Weights of a small transformer language model.
Architecture: RMSNorm before each block, rotary positions, no biases in attention or MLP, untied embeddings, normalized queries and keys.
Each number is 50 + 12 x the weight over its row's rms, rounded and kept within 0 to 99. Layers, rows and columns count from 0. The size before them is the row's rms in percent of the matrix's.

# layer 5 MLP down (transposed), 1024x512, rms 0.107, rows 901-937, columns 384-447
101:42 61 44 16 57 51 55 53 52 55 49 43 51 35 43 31 45 54 44 59 50 35 45 69 50 36 72 51 39 51 36 41 58 64 57 52 53 24 63 16 45 48 47 45 53 69 58 53 47 53 55 71 78 41 40 62 43 45 55 32 64 67 51 43
102:41 50 53 38 50 58 44 14 63 46 68 38 44 35 45 49 63 64 29 45 61 42 49 73 40 50 51 44 46 47 52 49 53 35 48 56 50 58 29 50 60 65 51 62 50 55 52 54 63 56 66 55 25 57 57 36 48 56 46 48 38 58 86 40
101:46 66 39 64 51 59 69 46 52 37 64 28 24 48 22 35 62 51 42 48 35 62 47 46 69 54 56 54 44 38 72 57 64 38 48 67 64 49 69 31 29 39 50 46 47 40 47 51 37 52 45 38 56 71 39 48 57 24 35 77 43 59 55 42
100:48 37 58 38 41 40 47 59 60 41 41 73 50 49 38 36 36 41 52 38 51 45 41 43 49 60 50 43 59 47 45 41 33 40 58 51 58 37 50 37 56 70 37 60 60 50 53 51 59 51 55 64 73 66 71 55 36 43 32 63 33 66 45 36
106:69 59 48 57 43 62 71 48 56 47 58 57 61 49 41 59 45 72 49 44 49 30 32 47 16 37 45 60 40 56 51 42 29 47 42 58 70 46 27 62 70 31 44 44 51 55 48 53 45 55 52 55 53 50 60 44 58 49 26 48 48 30 57 60
104:45 60 57 41 49 60 47 36 63 74 47 56 41 50 43 52 71 48 43 55 66 52 55 54 38 69 50 61 29 25 55 53 44 65 61 51 22 51 57 40 51 36 42 33 67 46 22 53 39 41 38 51 41 42 19 66 59 43 56 63 69 32 60 46
094:53 63 54 44 38 46 50 57 59 17 54 46 53 74 28 81 56 60 44 42 52 56 47 60 38 46 44 48 50 51 45 48 43 65 32 48 55 72 49 41 34 39 35 72 47 41 49 57 51 35 57 50 64 47 54 40 46 53 55 57 61 35 59 63
103:32 55 49 58 55 51 50 38 51 44 55 45 62 37 46 55 38 38 39 65 49 62 31 47 74 53 35 45 55 67 58 53 57 40 51 43 24 42 55 44 41 46 46 61 34 57 50 39 42 58 61 41 69 66 54 62 43 63 42 28 48 51 43 59
104:56 26 62 51 44 39 52 33 45 61 53 51 47 28 53 40 56 57 46 59 32 53 71 55 56 37 26 61 54 50 69 40 34 47 45 39 34 39 46 38 46 75 54 54 32 54 59 49 68 69 53 64 57 68 43 43 46 56 54 39 47 65 50 34
103:47 54 44 55 39 76 37 44 75 40 62 61 69 39 25 52 53 56 67 64 30 73 59 32 54 54 45 35 37 27 53 43 33 47 55 64 62 55 56 32 54 37 55 56 55 32 45 45 54 44 65 48 39 60 54 36 39 34 53 60 42 38 28 71
106:45 53 40 51 70 32 77 65 46 55 30 36 74 45 61 56 66 40 53 61 41 62 31 65 48 68 50 58 23 50 58 51 41 46 47 47 40 72 38 58 37 59 33 43 62 39 61 58 36 49 81 49 55 70 53 54 53 62 52 34 54 61 31 52
106:50 66 54 64 67 52 35 41 38 32 12 65 48 52 60 67 47 48 57 44 52 80 46 45 47 66 37 27 39 66 47 61 35 55 60 53 44 58 41 55 51 58 80 45 50 58 40 27 60 40 48 34 53 35 62 56 40 51 37 57 45 43 57 41
094:49 49 60 41 30 66 59 48 57 35 31 65 47 43 52 56 56 46 63 57 41 63 68 62 18 57 48 64 45 52 41 26 33 53 62 52 27 50 59 34 42 54 42 39 43 45 62 67 35 59 57 47 44 61 44 40 56 68 56 58 41 75 38 86
102:40 48 64 51 76 22 53 48 46 49 53 62 43 41 56 74 70 53 64 48 62 55 52 42 50 67 59 56 63 52 67 55 70 36 47 59 37 56 52 52 47 37 62 41 56 61 42 42 33 51 72 61 43 49 39 55 34 52 53 36 44 54 41 67
095:45 55 66 34 54 63 65 34 28 23 61 62 51 38 55 73 48 39 51 43 44 50 47 46 75 34 58 56 40 53 57 64 54 35 65 31 55 60 68 55 40 47 49 43 42 46 45 44 61 59 61 56 46 31 68 43 34 48 43 49 58 52 56 56
097:33 37 69 40 47 44 56 41 44 36 21 38 59 43 93 68 51 52 61 73 47 56 29 45 30 62 42 59 58 58 51 61 29 59 54 56 50 47 49 39 59 40 60 50 48 54 32 68 54 41 27 26 45 54 39 60 48 38 62 60 43 48 56 49
094:37 67 61 26 50 46 45 43 75 43 43 42 55 62 56 39 62 42 62 31 68 58 63 67 37 41 53 61 48 58 60 43 27 45 64 47 45 49 50 41 35 07 22 48 73 83 46 40 65 58 52 61 51 50 40 41 41 40 51 38 58 82 47 62
100:48 42 50 66 46 57 39 46 45 51 47 29 35 36 28 60 66 38 52 31 55 52 65 40 71 67 49 50 52 53 35 41 36 60 32 73 49 66 47 49 65 43 53 46 29 52 41 48 34 59 26 70 53 26 50 52 58 37 49 69 37 54 41 59
097:45 66 48 49 54 27 46 23 53 44 49 40 54 89 40 56 41 44 48 64 65 52 73 61 58 38 47 46 61 32 55 23 53 60 50 51 43 55 53 38 58 39 45 56 35 41 42 54 38 47 52 33 42 58 32 58 53 34 47 47 26 38 44 57
106:53 32 43 29 42 47 62 61 40 42 57 48 49 47 74 66 59 64 46 39 51 52 63 57 36 76 61 52 46 57 54 43 66 39 42 54 50 66 36 41 44 56 36 48 55 51 62 54 41 46 26 47 64 47 42 57 41 51 32 51 49 48 52 48
106:65 61 59 50 54 49 40 45 40 31 55 44 42 38 37 45 48 42 63 51 50 59 51 60 47 55 47 43 46 39 59 23 60 66 59 59 50 51 41 52 77 44 36 31 30 50 51 72 54 36 48 72 75 37 53 48 42 62 58 35 59 53 43 54
096:69 35 47 52 42 40 54 40 42 47 83 59 40 65 50 48 59 40 55 63 48 41 20 18 28 47 33 53 37 53 54 33 58 54 67 50 58 52 60 50 51 59 61 53 40 75 54 32 40 37 36 43 50 59 67 46 43 55 49 36 35 48 61 43
102:76 37 57 51 56 48 46 48 37 35 64 57 50 37 28 49 54 37 60 47 47 39 50 47 28 51 36 58 58 67 52 38 45 40 47 55 59 51 53 38 62 58 36 71 50 69 83 79 26 54 72 49 36 46 64 59 38 61 33 39 62 56 42 44
098:45 52 46 41 62 48 47 48 40 53 41 34 53 71 21 63 46 56 49 35 40 32 64 29 44 39 49 47 55 41 32 34 45 55 45 47 74 48 56 31 51 39 43 52 38 69 64 71 35 48 41 57 40 55 45 40 75 41 54 49 38 50 45 42
097:15 57 45 72 40 56 42 23 55 24 57 38 35 59 30 14 66 47 41 49 69 35 43 47 25 59 50 41 62 73 31 19 35 70 57 50 43 31 67 35 48 34 64 53 48 55 76 38 57 61 51 66 73 52 51 63 64 58 44 55 43 43 39 30
094:44 45 54 53 49 47 58 56 52 50 41 47 67 50 54 39 55 61 50 30 18 44 33 24 49 59 46 33 87 42 24 71 41 43 54 44 38 33 52 54 43 35 40 64 75 40 67 57 53 54 50 48 43 46 52 63 66 83 57 55 55 66 50 58
095:63 60 64 44 54 41 64 51 34 54 55 72 57 36 61 68 61 51 39 48 33 54 53 38 57 52 69 78 50 49 44 55 65 49 42 71 54 46 65 54 43 31 59 55 47 38 48 32 43 50 37 58 56 35 62 55 44 45 46 62 53 43 57 40
101:61 52 57 48 59 38 60 46 54 57 51 29 61 57 52 60 38 48 61 38 65 46 58 30 34 33 57 33 31 48 60 45 54 49 41 29 56 57 36 52 27 61 42 41 38 54 48 51 54 49 46 62 44 41 41 73 58 28 34 39 52 34 43 44
103:57 65 66 45 58 50 65 40 64 38 48 51 47 26 70 53 40 46 37 60 36 52 56 28 41 50 39 57 49 57 68 40 36 41 56 36 69 67 44 35 70 37 55 58 55 36 61 54 49 35 58 53 51 65 43 61 58 56 66 37 64 58 41 55
108:57 48 45 36 31 38 52 58 32 61 52 69 40 44 41 51 73 54 39 45 25 48 44 77 39 64 50 18 55 54 34 56 46 49 55 63 45 53 45 33 69 52 40 47 19 65 61 43 66 63 65 26 57 44 45 46 61 42 41 47 56 69 28 52
119:42 49 22 61 56 55 54 50 56 54 60 57 41 57 63 20 49 60 43 58 59 50 51 49 57 59 39 48 48 51 41 47 60 33 42 45 52 60 41 44 63 41 60 26 52 52 53 40 62 53 58 56 39 60 59 69 49 31 53 53 64 52 65 49
102:51 58 57 35 38 52 35 54 55 65 44 48 35 60 71 42 56 42 28 55 50 81 38 53 61 37 43 54 26 56 52 76 40 45 42 71 34 29 49 73 52 46 52 42 48 51 33 40 48 31 49 84 55 65 56 50 62 58 42 68 61 34 58 54
099:63 59 33 44 61 58 58 53 63 44 53 60 47 68 47 30 46 68 41 50 51 32 52 34 56 51 74 50 33 44 54 39 52 67 34 45 58 47 36 45 32 51 55 42 40 40 75 57 42 54 54 52 55 44 37 60 41 64 54 22 36 59 29 59
107:54 43 42 75 62 62 61 50 24 45 61 48 48 32 49 51 45 62 39 63 59 55 52 51 53 74 57 69 59 39 74 40 33 54 42 47 55 54 32 47 58 67 25 63 58 48 65 59 45 38 49 54 52 74 58 34 34 73 80 63 45 34 55 56
100:49 37 49 62 49 44 55 64 53 55 38 30 23 68 96 60 51 60 48 33 30 36 42 40 18 61 50 53 67 17 62 69 32 47 51 72 53 52 55 59 57 62 38 47 68 48 49 30 51 52 57 48 54 31 73 57 31 60 33 61 54 47 54 53
110:56 61 69 37 37 49 34 24 36 47 56 51 55 43 49 62 51 45 41 68 41 41 59 31 76 70 66 46 38 57 66 60 48 31 50 48 51 57 54 47 40 34 55 52 39 47 39 47 58 47 47 49 61 54 60 42 53 40 43 33 47 64 41 67
100:48 52 53 53 65 69 44 57 50 30 57 38 52 42 44 13 46 59 69 41 75 63 50 25 77 50 58 45 44 29 55 36 32 21 53 43 36 49 75 36 40 25 47 55 52 65 60 38 61 50 68 79 45 56 34 54 74 46 81 57 35 43 38 46
# layer 5 MLP gate, 1024x512, rms 0.112, rows 902-937, columns 384-447
106:65 38 63 22 17 51 63 70 49 62 44 34 48 40 43 51 48 67 47 41 47 70 47 54 52 35 51 43 52 65 66 47 44 55 60 78 69 35 51 41 45 69 37 36 47 54 53 59 49 46 53 42 34 35 45 56 42 57 39 68 59 19 67 54
101:46 51 49 51 70 45 56 53 31 39 37 39 71 27 63 38 65 53 52 44 71 30 45 51 52 39 62 43 65 57 35 52 45 45 57 43 35 64 56 77 44 73 54 67 46 46 63 34 69 52 52 56 39 55 59 51 54 52 66 51 53 40 43 64
099:43 40 49 58 43 57 57 32 49 39 48 54 54 30 35 58 55 62 31 74 55 49 58 54 33 42 39 60 28 48 58 73 40 36 34 63 40 66 42 71 54 35 40 71 58 29 41 42 45 68 52 49 56 52 44 67 39 27 53 34 57 25 42 48
107:38 69 44 47 54 49 56 68 51 46 65 36 53 40 65 40 52 46 62 28 31 51 61 56 47 47 62 55 56 66 66 52 29 57 55 54 52 55 56 56 46 43 72 62 47 43 56 56 45 33 43 65 64 49 52 57 63 70 53 64 53 61 44 27
110:47 44 30 31 40 38 54 65 34 43 64 61 59 47 69 53 69 62 46 43 40 71 49 56 60 59 63 77 77 73 52 54 67 49 40 47 42 48 42 47 75 40 52 58 63 43 53 44 70 63 39 46 57 39 42 39 64 59 57 70 45 72 47 46
098:42 37 47 40 23 58 67 25 45 48 51 45 54 66 62 36 55 52 42 51 63 20 37 39 73 42 49 52 52 42 24 72 81 57 48 71 42 22 54 47 48 67 53 39 70 44 51 30 55 38 59 63 69 47 48 60 47 49 74 51 59 24 47 50
098:49 47 49 43 40 57 46 58 58 33 51 45 66 46 50 55 70 49 52 44 58 48 56 32 66 46 46 58 48 61 58 37 48 53 60 53 22 40 50 41 47 48 53 63 47 59 40 56 50 65 49 39 50 49 49 34 49 40 56 47 40 44 48 30
098:44 51 41 37 68 64 40 27 58 49 59 59 54 71 57 41 61 34 59 60 63 64 35 20 29 54 67 25 40 39 26 22 61 49 58 59 61 66 51 48 45 56 36 36 50 37 46 46 51 62 58 55 51 25 33 48 53 59 13 56 48 48 56 57
094:51 58 47 61 41 24 84 54 28 57 27 58 59 60 75 64 43 52 53 48 44 52 40 44 68 63 38 48 42 72 55 41 47 52 53 29 52 62 61 55 49 65 62 45 65 59 48 44 26 42 42 41 62 44 36 71 68 52 57 45 37 66 56 31
092:38 31 63 26 21 55 42 74 68 42 64 49 37 56 61 49 63 46 21 56 58 41 67 52 40 52 44 45 56 63 40 45 51 72 57 30 30 45 50 46 50 56 58 54 40 65 37 35 35 50 47 49 48 43 63 45 51 65 57 50 38 37 44 56
106:57 63 55 47 50 54 63 46 63 83 25 57 45 36 42 64 55 53 48 52 39 41 62 57 48 50 42 54 66 63 46 74 74 39 72 50 51 54 46 58 51 43 33 36 47 52 34 75 56 42 22 57 71 51 45 47 48 36 43 51 72 34 42 47
096:33 44 53 52 38 61 50 48 31 53 58 37 42 65 42 46 44 57 56 53 29 43 40 41 52 40 42 47 76 68 54 60 52 49 71 33 67 52 69 57 57 31 58 30 39 40 30 39 72 56 51 57 30 43 57 35 28 49 65 65 64 19 40 47
103:47 13 42 44 32 56 26 45 34 55 42 37 38 61 43 68 62 49 64 52 60 48 62 53 55 55 48 31 42 80 49 58 56 55 47 47 44 58 68 45 63 42 42 58 49 53 37 44 20 61 39 45 57 35 32 74 51 44 61 38 38 58 54 45
112:56 63 56 53 56 67 44 54 42 45 70 37 65 63 54 39 25 47 33 37 53 25 48 61 48 84 44 58 49 66 29 47 47 44 57 52 56 49 43 61 56 45 62 47 46 55 49 52 35 38 38 72 44 54 57 39 55 46 34 55 53 41 59 33
096:56 53 49 30 47 69 33 58 79 52 42 21 46 75 43 60 30 38 62 17 38 56 30 55 50 70 60 62 66 56 42 50 61 48 56 41 50 38 61 45 32 40 36 42 43 57 56 53 54 31 59 35 17 38 54 35 43 26 35 57 35 38 57 28
093:50 53 58 43 44 59 45 37 47 71 53 56 31 58 46 61 68 56 63 39 38 64 58 48 52 50 20 53 53 63 49 34 62 30 52 42 47 34 52 35 57 58 43 50 56 42 49 42 23 59 53 43 34 37 56 59 57 32 61 75 43 35 40 46
102:60 45 46 55 55 29 34 35 33 49 61 47 49 57 62 70 49 52 39 33 29 38 50 47 44 42 47 46 31 57 47 44 52 55 44 63 19 46 43 46 52 47 46 33 48 53 45 50 29 51 28 64 53 36 54 47 63 59 70 81 32 37 52 50
103:27 40 60 46 62 60 35 56 66 44 42 57 50 54 59 45 36 54 51 68 47 62 47 48 43 68 35 53 58 55 27 41 61 47 52 35 21 41 51 52 57 65 61 67 44 57 46 57 64 59 59 60 51 47 63 46 38 32 61 35 51 47 56 37
099:60 66 39 53 43 48 51 44 62 32 30 60 45 57 49 45 51 48 48 64 53 67 40 59 67 35 66 55 46 45 56 48 48 51 53 36 55 57 58 49 70 31 46 51 41 37 44 49 39 58 65 42 40 55 42 53 73 35 63 60 52 43 49 36
109:50 74 61 45 59 45 56 46 53 69 37 39 47 61 50 62 54 63 34 61 54 46 65 38 58 52 64 93 48 54 63 45 32 37 56 56 57 20 53 51 61 45 50 73 70 51 62 52 55 76 57 45 71 47 28 39 45 37 51 81 69 53 62 55
094:35 43 29 52 50 27 41 48 56 48 57 33 50 39 63 53 53 43 38 53 53 82 69 57 55 49 37 33 35 69 45 69 46 50 30 43 34 37 49 40 54 62 60 46 47 43 53 70 70 64 56 41 68 32 45 51 40 57 73 49 53 36 57 53
103:43 32 60 72 72 44 47 58 61 62 48 47 38 51 51 48 55 41 69 59 41 50 63 69 51 73 51 51 45 43 36 46 67 39 56 52 37 52 45 50 66 33 84 71 44 45 67 58 50 37 58 61 74 36 86 56 50 41 47 33 45 35 41 53
100:58 48 59 56 63 59 65 58 70 59 35 76 67 45 33 59 53 52 51 43 53 34 46 66 45 41 60 45 51 62 56 57 60 63 62 39 48 55 49 51 33 53 40 57 42 46 29 32 39 16 40 60 66 69 59 58 37 58 45 45 08 20 33 66
096:62 49 57 41 55 71 37 57 40 66 32 51 94 32 51 57 37 23 62 44 57 61 64 87 69 63 37 53 62 60 43 39 68 41 41 42 44 49 50 62 58 22 51 55 39 41 34 51 45 38 35 54 49 61 23 43 51 44 52 50 47 50 48 56
092:63 49 65 61 42 44 31 39 55 50 34 55 39 53 70 42 37 60 34 56 56 35 54 69 46 43 76 74 50 53 47 18 41 56 29 50 42 57 77 54 68 23 39 55 39 57 44 19 45 36 43 47 50 47 64 37 57 25 64 54 67 34 13 78
097:54 27 62 28 57 43 49 73 49 64 46 39 55 49 50 62 61 59 37 50 44 35 62 52 50 68 56 37 37 58 45 50 56 48 46 49 40 50 39 51 55 65 52 49 72 33 50 39 39 42 48 62 78 55 41 31 48 36 46 72 52 54 48 41
096:46 33 68 53 54 54 59 66 36 37 64 63 55 43 42 57 37 43 52 39 47 55 53 49 49 76 60 42 33 70 23 57 37 54 67 58 58 46 37 45 51 23 36 68 47 53 47 52 49 76 38 44 53 54 50 43 58 54 44 58 46 57 65 70
100:54 51 49 26 57 44 56 52 68 51 46 44 55 67 35 50 60 51 62 33 71 46 60 56 39 40 43 61 46 51 65 31 43 58 49 63 49 62 46 53 43 42 26 42 57 51 40 47 41 50 54 38 56 45 53 57 59 62 46 63 54 31 52 50
104:54 27 49 59 48 61 34 43 49 66 42 34 47 54 77 67 43 67 15 72 56 40 53 31 56 54 39 47 61 47 44 57 65 43 43 36 44 57 50 51 51 44 39 57 44 44 70 52 26 55 53 52 60 51 29 58 49 69 40 50 59 61 68 57
122:43 18 50 36 36 81 63 37 52 40 76 30 57 69 53 46 37 35 28 46 48 47 35 26 54 51 72 46 53 35 30 61 56 35 48 50 56 66 62 58 51 52 62 19 63 55 39 51 55 51 55 51 46 61 53 49 54 68 43 50 76 46 47 34
108:62 36 47 44 71 53 64 53 79 50 38 44 63 55 51 48 68 40 51 42 42 53 32 42 67 62 45 54 47 47 62 45 64 59 52 42 22 53 64 37 76 55 57 68 40 32 50 49 47 69 40 39 63 34 58 35 43 44 45 53 37 31 75 64
101:09 58 49 61 54 52 46 48 47 44 57 64 61 58 72 45 61 44 47 44 64 25 50 61 25 40 50 14 48 42 50 65 49 54 61 61 49 44 41 54 49 53 35 43 60 45 47 60 13 52 25 35 25 69 59 66 43 58 55 12 56 52 42 58
111:28 66 49 38 46 45 64 50 37 44 59 43 51 61 67 70 53 35 45 50 26 45 36 43 54 55 36 47 46 49 38 46 56 43 56 45 34 54 39 45 79 33 49 42 62 54 41 18 47 56 35 57 48 65 34 54 63 83 35 70 50 35 59 49
099:26 38 44 47 62 23 46 52 54 50 51 41 62 47 71 40 56 75 29 51 64 36 44 42 45 61 41 53 69 45 37 72 40 35 54 26 67 66 68 43 53 52 38 46 40 47 45 45 38 44 53 44 51 66 72 47 61 32 36 50 29 48 27 63
108:45 77 49 67 44 46 54 49 33 45 58 44 52 30 37 61 52 46 43 57 50 61 73 54 50 26 64 43 61 43 41 32 39 76 66 39 51 42 54 58 54 38 39 87 27 59 36 48 59 45 57 45 45 46 56 46 60 41 65 41 65 52 44 48
096:84 51 59 36 41 49 47 20 45 64 41 31 55 43 74 44 73 40 49 56 51 52 19 53 50 56 31 43 57 29 62 33 45 60 48 39 55 61 54 40 33 45 36 52 05 61 55 59 34 73 43 43 58 50 44 59 64 54 44 70 42 50 24 52
# layer 5 MLP up, 1024x512, rms 0.111, rows 902-937, columns 384-447
102:33 56 29 29 64 52 33 33 67 56 81 61 53 56 57 52 43 68 50 68 24 58 39 47 36 39 21 45 57 50 46 61 49 51 57 49 54 43 62 43 71 27 50 55 49 49 75 72 51 75 34 66 31 38 36 38 33 46 57 62 41 61 53 48
103:52 68 50 35 50 29 47 56 60 36 42 44 49 50 60 44 53 31 57 50 43 54 39 50 62 51 39 46 50 62 45 43 56 73 58 45 47 68 42 40 53 79 57 53 44 44 54 36 52 50 29 60 51 55 44 43 50 60 43 51 55 64 52 42
100:45 35 46 46 71 55 44 33 50 45 45 49 58 39 59 42 32 59 65 71 57 56 56 62 60 61 65 46 53 50 54 56 42 38 34 63 31 57 53 71 27 63 33 52 63 38 21 78 26 53 36 37 57 45 51 37 45 63 56 29 53 55 63 57
106:54 76 32 44 43 55 54 47 40 47 74 59 53 49 55 47 45 64 29 36 66 41 54 43 45 60 49 27 50 44 56 61 55 45 45 49 56 62 49 79 41 27 45 48 38 61 49 64 63 45 31 53 65 56 50 48 32 43 42 44 62 40 49 40
108:48 59 51 48 44 58 43 51 68 60 49 45 52 59 68 68 64 53 42 92 68 30 37 47 52 62 53 48 38 41 56 57 47 67 38 49 35 47 37 53 71 42 37 36 61 54 49 53 50 65 35 44 39 51 44 36 74 54 56 31 43 29 71 33
094:68 62 45 66 23 62 55 79 43 67 45 73 36 52 44 31 45 43 52 53 39 49 61 57 38 35 56 42 56 29 44 47 42 53 35 46 59 61 65 42 45 55 39 48 59 48 38 71 53 52 56 56 37 50 60 27 62 53 41 57 30 46 68 50
104:65 59 76 62 44 76 61 44 55 45 41 61 56 64 52 49 54 50 52 50 44 49 34 43 58 64 32 54 36 43 32 51 41 38 40 45 44 23 44 39 39 35 44 46 45 51 50 88 44 42 37 40 64 60 42 24 57 38 58 39 45 48 60 68
105:36 71 51 59 67 61 52 40 52 52 56 41 61 78 65 71 39 41 46 55 33 64 47 54 20 53 52 50 64 39 34 28 58 43 51 64 74 71 37 57 60 41 48 50 70 34 42 42 57 43 50 54 48 47 50 42 52 69 53 48 69 49 79 39
104:39 66 57 41 58 48 28 42 64 68 38 39 33 26 52 50 22 42 51 48 48 53 66 71 56 53 44 71 43 21 67 47 71 62 32 42 49 45 46 41 57 47 66 48 36 31 57 54 42 45 35 53 37 75 31 45 65 25 65 64 35 79 58 40
094:34 62 41 49 62 52 41 55 38 55 42 40 52 33 53 49 39 38 50 77 38 57 56 42 58 66 48 41 28 58 48 62 57 46 43 46 66 62 20 28 53 58 64 35 48 41 68 54 39 53 38 46 38 42 36 62 62 37 46 46 44 60 43 47
108:44 60 51 56 51 34 55 48 66 34 41 51 49 52 39 64 41 55 62 48 41 32 50 56 45 28 54 43 64 44 71 51 40 42 52 55 36 29 48 48 60 42 64 47 49 46 69 47 53 29 43 54 42 48 63 40 52 66 53 58 64 59 58 53
087:53 64 33 52 67 59 49 57 73 27 41 62 72 18 75 42 68 62 44 69 64 43 63 62 43 54 39 50 47 48 44 47 44 55 44 32 27 60 31 42 53 67 53 60 48 44 44 40 60 55 38 37 62 50 41 63 59 63 44 46 40 65 46 62
105:30 54 54 31 49 62 36 50 39 13 36 56 40 57 39 50 41 58 66 58 57 49 42 41 59 49 27 55 67 54 39 62 68 41 37 23 61 50 56 49 55 34 46 42 38 45 41 54 53 35 49 36 42 30 55 43 60 52 52 46 55 54 57 63
108:47 15 56 36 39 46 52 66 49 46 48 50 51 53 65 54 52 46 43 73 45 45 57 36 43 55 50 48 44 33 53 39 35 55 62 41 36 57 52 82 53 42 56 57 35 64 40 45 54 34 62 67 49 58 34 59 39 44 34 55 74 59 65 61
096:57 32 57 64 39 48 49 43 32 72 54 47 41 59 75 51 56 60 62 48 47 29 49 58 55 58 35 52 67 47 32 26 38 54 50 41 56 46 41 35 28 43 62 34 52 42 54 44 45 37 58 41 45 53 69 51 60 48 44 47 63 44 42 49
095:56 63 46 64 33 38 23 53 70 48 53 42 41 71 52 54 77 65 54 76 78 36 69 52 45 59 39 43 54 59 43 50 63 47 70 43 55 52 71 46 29 57 54 31 63 52 59 64 51 42 57 58 48 61 51 66 30 26 48 59 77 58 34 50
100:71 33 37 45 49 53 72 42 51 46 50 57 87 21 72 50 43 44 53 27 56 56 49 51 55 34 49 58 74 47 35 66 64 39 60 68 45 41 58 79 39 43 60 58 34 53 41 47 48 38 32 59 47 37 72 44 64 46 41 63 26 63 41 83
103:51 37 73 62 66 65 56 47 47 64 61 53 78 62 42 44 52 45 56 56 38 72 50 42 58 71 62 52 64 38 36 38 63 41 48 49 25 41 75 39 50 55 56 36 46 58 48 66 61 36 89 70 47 46 45 62 40 39 66 49 51 60 37 45
109:57 44 49 78 47 35 51 52 39 41 50 38 56 64 40 59 56 49 47 33 43 67 44 51 37 54 54 53 70 43 40 40 68 39 72 47 47 79 48 44 55 51 57 52 45 46 55 46 49 59 43 49 64 39 48 46 69 65 56 44 59 45 42 52
105:62 58 78 52 51 48 46 61 37 38 73 38 58 55 58 54 53 59 44 36 56 41 69 42 59 54 52 51 47 64 49 60 54 44 79 61 31 39 60 49 15 57 39 55 48 46 58 57 70 36 27 47 67 48 67 67 49 41 43 38 65 64 59 38
093:51 49 65 65 39 49 43 46 51 30 50 43 58 57 41 71 42 38 56 47 48 54 50 37 61 52 49 45 65 73 60 52 79 68 41 64 49 63 63 43 19 35 58 57 50 38 46 51 39 57 71 54 49 56 48 55 50 58 54 48 47 48 33 45
104:71 63 43 43 43 54 72 34 59 65 49 38 36 50 55 40 58 47 61 66 57 57 57 55 58 55 48 58 66 66 41 46 51 19 68 39 81 34 52 45 58 45 76 46 42 61 57 37 27 37 43 57 76 54 46 37 43 50 53 41 68 72 43 53
099:47 66 50 54 38 62 53 42 75 55 63 45 41 50 51 59 59 43 48 53 51 19 48 47 62 57 56 45 41 22 38 53 32 54 60 25 65 22 62 51 60 35 62 49 44 50 46 58 57 57 28 57 49 70 46 48 52 39 50 64 38 45 60 40
096:35 43 46 24 57 51 60 47 64 31 49 55 22 42 66 19 59 52 56 63 44 46 51 61 59 64 66 50 56 59 54 55 60 62 39 44 55 62 51 63 33 51 47 48 55 63 59 36 56 61 50 43 76 55 55 23 57 50 73 57 36 58 33 44
083:53 38 53 59 37 66 61 63 41 62 56 52 59 48 34 33 57 48 64 35 36 57 59 45 51 48 53 49 46 41 45 59 59 59 62 54 31 48 57 71 35 52 60 39 73 14 57 47 59 67 42 53 38 19 44 51 64 80 28 39 31 55 57 33
099:51 52 74 26 47 48 63 57 40 63 41 62 56 49 49 28 50 86 41 58 44 57 60 38 53 41 24 49 36 59 66 54 37 67 31 58 42 34 49 61 70 42 50 51 67 33 42 64 39 33 55 49 42 58 52 56 57 41 34 61 66 36 63 54
098:53 44 69 33 51 57 39 49 45 44 62 53 54 50 43 72 45 50 37 42 54 38 55 44 21 45 43 42 47 34 59 60 74 67 32 47 42 60 62 66 56 35 43 48 36 48 29 65 47 68 57 46 45 54 36 59 61 41 53 54 54 56 41 64
112:42 44 35 60 56 44 53 48 49 64 67 52 56 46 43 47 49 47 56 75 51 45 35 39 77 41 51 34 41 25 56 55 41 27 41 67 52 51 51 60 26 45 65 51 63 51 41 61 55 53 68 68 46 44 51 78 53 66 55 50 39 35 67 58
104:36 48 35 20 65 49 52 37 55 43 54 42 59 50 72 48 56 39 22 55 68 42 65 34 36 51 42 56 44 52 57 68 45 78 43 46 55 54 34 67 55 39 39 54 38 39 72 52 60 50 41 42 57 51 52 64 40 33 64 33 42 64 23 43
109:59 51 44 41 47 61 46 32 65 39 53 38 34 42 41 67 66 53 49 59 66 44 50 47 44 43 58 47 65 50 62 54 37 53 22 05 57 69 57 58 64 30 67 45 59 41 45 48 65 49 30 41 57 68 58 51 69 50 51 36 58 51 46 40
103:38 59 33 62 58 56 39 54 59 22 38 32 66 43 60 55 46 41 47 59 53 53 62 45 54 45 48 49 33 41 46 51 56 40 49 55 58 58 76 39 50 45 40 47 40 51 31 43 56 29 67 56 63 34 46 46 50 55 42 37 73 76 62 68
107:44 46 48 57 44 41 42 67 64 68 52 76 49 50 51 51 54 60 67 49 42 37 68 52 37 53 62 40 35 54 56 49 52 72 22 70 56 46 31 33 60 49 61 41 42 43 59 64 54 46 56 60 66 17 47 73 42 47 52 37 33 37 32 26
111:42 41 73 63 47 42 67 62 64 61 52 38 53 43 58 37 27 50 49 39 53 43 53 38 75 55 67 46 47 33 55 68 51 45 56 28 49 63 47 55 38 57 36 58 34 34 51 33 38 62 63 64 36 23 49 55 37 16 51 37 63 57 44 58
099:54 59 59 40 61 70 52 53 31 63 58 57 43 70 48 42 16 58 35 18 66 51 33 42 54 53 60 46 37 57 61 50 44 48 57 39 67 46 33 44 49 71 69 59 45 59 38 29 25 52 40 49 38 28 50 57 11 44 37 45 45 34 46 42
103:79 44 40 45 47 67 56 50 53 22 64 68 47 66 58 53 53 68 53 45 62 58 48 60 56 37 61 49 55 29 42 61 30 71 41 35 49 19 48 47 28 33 42 41 26 46 60 36 64 67 31 60 45 42 56 57 61 45 48 64 55 54 57 41
095:58 66 46 66 56 52 49 45 46 43 64 26 22 50 78 37 45 46 49 51 57 71 40 68 31 42 58 30 47 61 49 42 45 40 37 55 54 52 71 74 36 57 39 49 38 59 45 44 78 36 57 72 53 47 58 59 60 41 61 61 53 34 48 43